Weights of a small transformer language model.
Size: 8 layers, 4 heads of 32 (2 for keys and values), vocabulary 2366, 3.18M parameters.
Architecture: RMSNorm before each block, untied embeddings.
Training: a variant of Adam for these matrices, 99M tokens, 6016 steps.
Each number is 128 + 32 x the weight over its row's rms, rounded and kept within 0 to 255. Layers, rows and columns count from 0. Numbers have three digits each. The size before them is the row's rms in percent of the matrix's.

# gate: layer 4 MLP gate, 704x128, rms 0.0902, rows 695-703, columns 0-127
# up: layer 4 MLP up, 704x128, rms 0.0802, rows 695-703, columns 0-127
# down: layer 4 MLP down (transposed), 704x128, rms 0.105, rows 695-703, columns 0-127
gate695 109:136091132162128098080093109160155072098173112156112204143114145133122117117124136126147167149096126141068062147102096123102095115067148134137173074140163117120151144133127126053091048091118133136128078103139194065113181103121149090090049104156081117141146154097108095114140126142146155128141135123095200151095190147150077129138109110130109145077114166167141120106156146140191159150081
up695 110:153152106174111155094106132120103109135118157084116157122192126105127130153105097142182142100154091087085121083127156125190130086108183089094113085068184188109150125128120092142064131153148085175137125176155059088140114086145148090169107091203113116112132114161122194126106158113154112108110102135103102117118152090098081112191130125068146193131169117122131108110095095099181148114072
down695 104:079112141141149130168148128132142139075161161193112105132107071086115127123155155111099204117110132138155174078140171180119135152085128130144178116098137142082118157162108106181133089148124090096118165133135125104155120110179111123107173099109082132143116139118058174104116064171109097137132131132116113134129164126127095188169077126143036102208072124118099120155061136201128136085156
gate696 100:158183137154156146172129103166149145148156158113071162128161208160120121107115179080125149115107077119119110097142129154131137116097141155178188094175146132112096179104153072132146117096130138127061123141134130091163115157128148078178037169057078148150165141109101175088149170103169128117145149074076134108153123110107140145145121161166141131126130211129128175142107154139118116099054
up696 100:129164114111129094183099158161130115183177100111109115155089135135119195070137156157147134164145101139148128108112115186129155169077131109185157158102148149108147191069148186088130082124192157163101122127152099074088096169108048083146120151119159099135133123137111170147097120116203135159144148131203116148134175149127123061102081133194092143101153149159113137152107155145147112173120
down696 099:089106099112098167085089139090133128103078165095140152121160126157112170118209154135116143208134131157177128140118192094153087134114092152110099167082183146153097177100096117137136184134166127123148075115176116065096160153104097168101136133172154111170129123099089140101117138121057146160148138116108180119075053079141108145195111164126128179137100113098096133154111160112165117086135
gate697 104:153133223110089111127094141156094126148107136151086129127148159194098088086146139170143125121111129072126131104104113129093109195166145117143187145145174165121120162175156139102167135096139167160067104089119079159179103094133062150123088169090112139113147174133158122162148102140127119133111108107117128175142144108096190141128066164127132121149052054168095203154130167166151123151140
up697 099:124101169081098136071151077103158091081096117106132087167141088148155112124145063053146124111096125100159109107099090137127119071099062118113089186093086127128167077136128112187173103112137136101140177129095170153095110091081181119137165071164133137134141167123123108116062099132155160092119091176128113093107099139160093084106135137130117101172160195151159137097165105101122157114063
down697 097:189142201109181105184131146165083111143089070166141138152142171051133130151111156112193144106083109122127130151074094162105140108172118145170104124115123170123159150118127130111123052130095143135171136180033167118122146103109118149193140148149106136119138195110182098118135094130167159162191184119090097135106116091132106150129156160155134155109106103118131134120063167118091148146162
gate698 115:104166108164103031088134112139069109087149144078069140091133211135136134147163145103094161126114143148142104119155061111140114116115102072116127083132137185052122111098151182108104120098114118144148159156153095169140093171128172129138103087137141163149114119067066148144137119100069100127107113104058149101087125196119139120169121147123130095138153055148093140117146131181099169129144
up698 102:145121116093209099100122131092152112126172139134119122235148148120123085136163129141124104080138055145183182148164122134147108099113106165162086159129130180174151143175120136178153164093118126088136117150109121139091157088107123191180149183079146128107187102107143144086157123143174144069138047124183141182130119158115124126132121160182169112169145150173101112092151117146131128126171
down698 102:107146151160137071138168046140088152152135146157137060078166145142152148118116078089148096123108122141111154119142130148129188008153140095129109114133150066114142132149115156159125115077155105112175109066150182133167126144170050128127118049134118164137102113072151155122095087119127069162137152121140148102131130146123124122144126171106187140091142139168150170178120063120100099102124
gate699 105:173139161112083098077130140146082162143165119083082140235094121143117066154164115115138089163114126101148159103103099132132128148160117116132155174086067096133150133154158172125149123133119097167146113201105095120102108128129051164123171129133126137073157067089105126087045164145147152109133150144135145115145094103161153087118133155104127084194131165108180090081130122066123141126173
up699 106:142076165172138170097075143149132047119159140088125205109127069154138175181120101099153099134103111175086149131135092124073141178119128107137173136129141122131139157116142159153081116176095148107132126113104098134174085129149178088082104108182083118124163088143148099151108128091129119114156138177089125154062145150151188099179128123150112135067089080118170126073174096101125059132114
down699 109:166124151165136139103137134113107100173170064145164137120155129106162132091153169121191086114100122107108108135136225110123057069123113114112123121187099127145133138146164107109151086142121167187104136080089103116101130097141077122099134152074152121136190091099120140168078124108064134150137111146104157101149146160075075101127180124107145152118062096122127168103108210061087138095149
gate700 099:109134142168167095164166084103102099150107169144135086167089162077130113081093142107107147135167106097122173141074137112161125172078143042129117131143119161153166092132136136129165165071121108160106087145116115075047111147220121123146108149165053123141102118173120081148130094110109148125054131121063117123125111152147132163131148190109106148134086068165150084156165102118154150140137
up700 095:153076128126122153115138108145123167092171074115081089149191091117099104112089122150187120049122153098091062122156061103193056099116071168142033140134153126130120079094128163171102132110137119153150104084119163103139101145106133079067152096123183192093183134130086139134138164128146115101123178123162126151101120146134133111174152152115127096127173115111148138134100154151126154092094
down700 096:107167195135041135161138139136091155160151146124093112169217125126120105204116133147117145088096131092120148103127199107099130166097119096111164135115127155125127081100152125122074130124150112182145063123136144146079078145170141108149163127196110165078122079124163141110175106112088179161157121161170170189176100172135131128128069138180140117128100128099137107150108070094139150149110
gate701 103:171061127130154131135105138150100129172136150094100132125140081100115129139099183088189051110071106119048101112160148150140119113157111073143098166131123163139132159135094139133110082142082113174156106137163139146184125129141116136097127101096128124094161152067118084144166055130172080121188158075150176106133133121087135130112098139109125125118081091068140130127212201145102137131187
up701 109:129103164080101109155190073095128135120104077151170108113134147116135192081211111167142080126149130096155120193145123121150111118102106185177166190074109121103110094099131092108127073115156136142097180127097115143082122199141161143156132166174162138137145058127146197135135128141117145180123073134096091121116132173152098170106176123087134107143165167117113155117111086114164172083132
down701 103:141075166127126135137153100129172114158125177100117153142090119169134079071041189121122169114126185161142085146176086123138104121145136139169097134139141104138156119104071163167119115078164164118149174144040096146121152125159148110104187161084128169075182111140097130122131083110106115118150098066156144075106123114074173128129108173136184102185126133100133134134171110116159122105199
gate702 090:106130104111132074124074128127146098160158149136112199139103160142138105141148139122171116133148241058129104176123061196108146198126162058104171119151160136123161129100116162135123157146085150135129137118096147121121164167106118159157127096141127117146155083109125080164092114066090152099159106108124096187105179134077132131185106137124179161161105082170105100121085142148085084153152
up702 098:106135094111116123062152152128114118098125111094167203138123145148149126135112107095126120099102096108132102148148134150098139020062052108124166171118152124082073170145181060137127144139050186145132125088098130086164136151159199143128128142138136089184146107122132117102090112143101121177099102136198077072120112168139096133120094128089125165175154112127174120119105141090106122169136
down702 096:146130089118128111163152179115121124115164115176039140103165194086113073137138199138185123133162153154104130154167126123145154150144135155115091098114107159156145147166113144122146156144098176132120101184136184170110145099199129104225135114164124141131143108079103165130165121138168181101139187138134127137119144045068166132182122134100138076166114102100102119111179158114137176147145
gate703 122:118121158107083091042203051129092117156192151086119106119106149157129116133112213160111127163104113128099176095114146160159109160144130089123147157184070216102111118112134107106107131123141140128094115158118100174147154130149143133151162174086163191091180124074132125101123137089157060104147087073110160103140103172162147155122123166167121122166113128084123094103138119113084136137148
up703 141:127191105129174164152120186129136124100034109150095120165150150097089167112115107064113179101129144088150134134128089109095122060134134161134101101073178070128147125127100169115146110125117149150130132135107131109150067103104125112119118082126097141163099117199133095100142161218100190154099145178111080145138092124080112090165139107156108158137205063148104136159136169152141133166106
down703 114:144166124155119216153119166129157180143042116124095094186127151111061183129108164086159151134093165123115094119149099115147136097096191075088111109075214086142136116169114165117124120148120153223128063138095124122121139125152130131103107109087138112136078122174178131094090168206150147161098096121108129139145119147155121106125156151113143141156150161115127137115111191121146159162099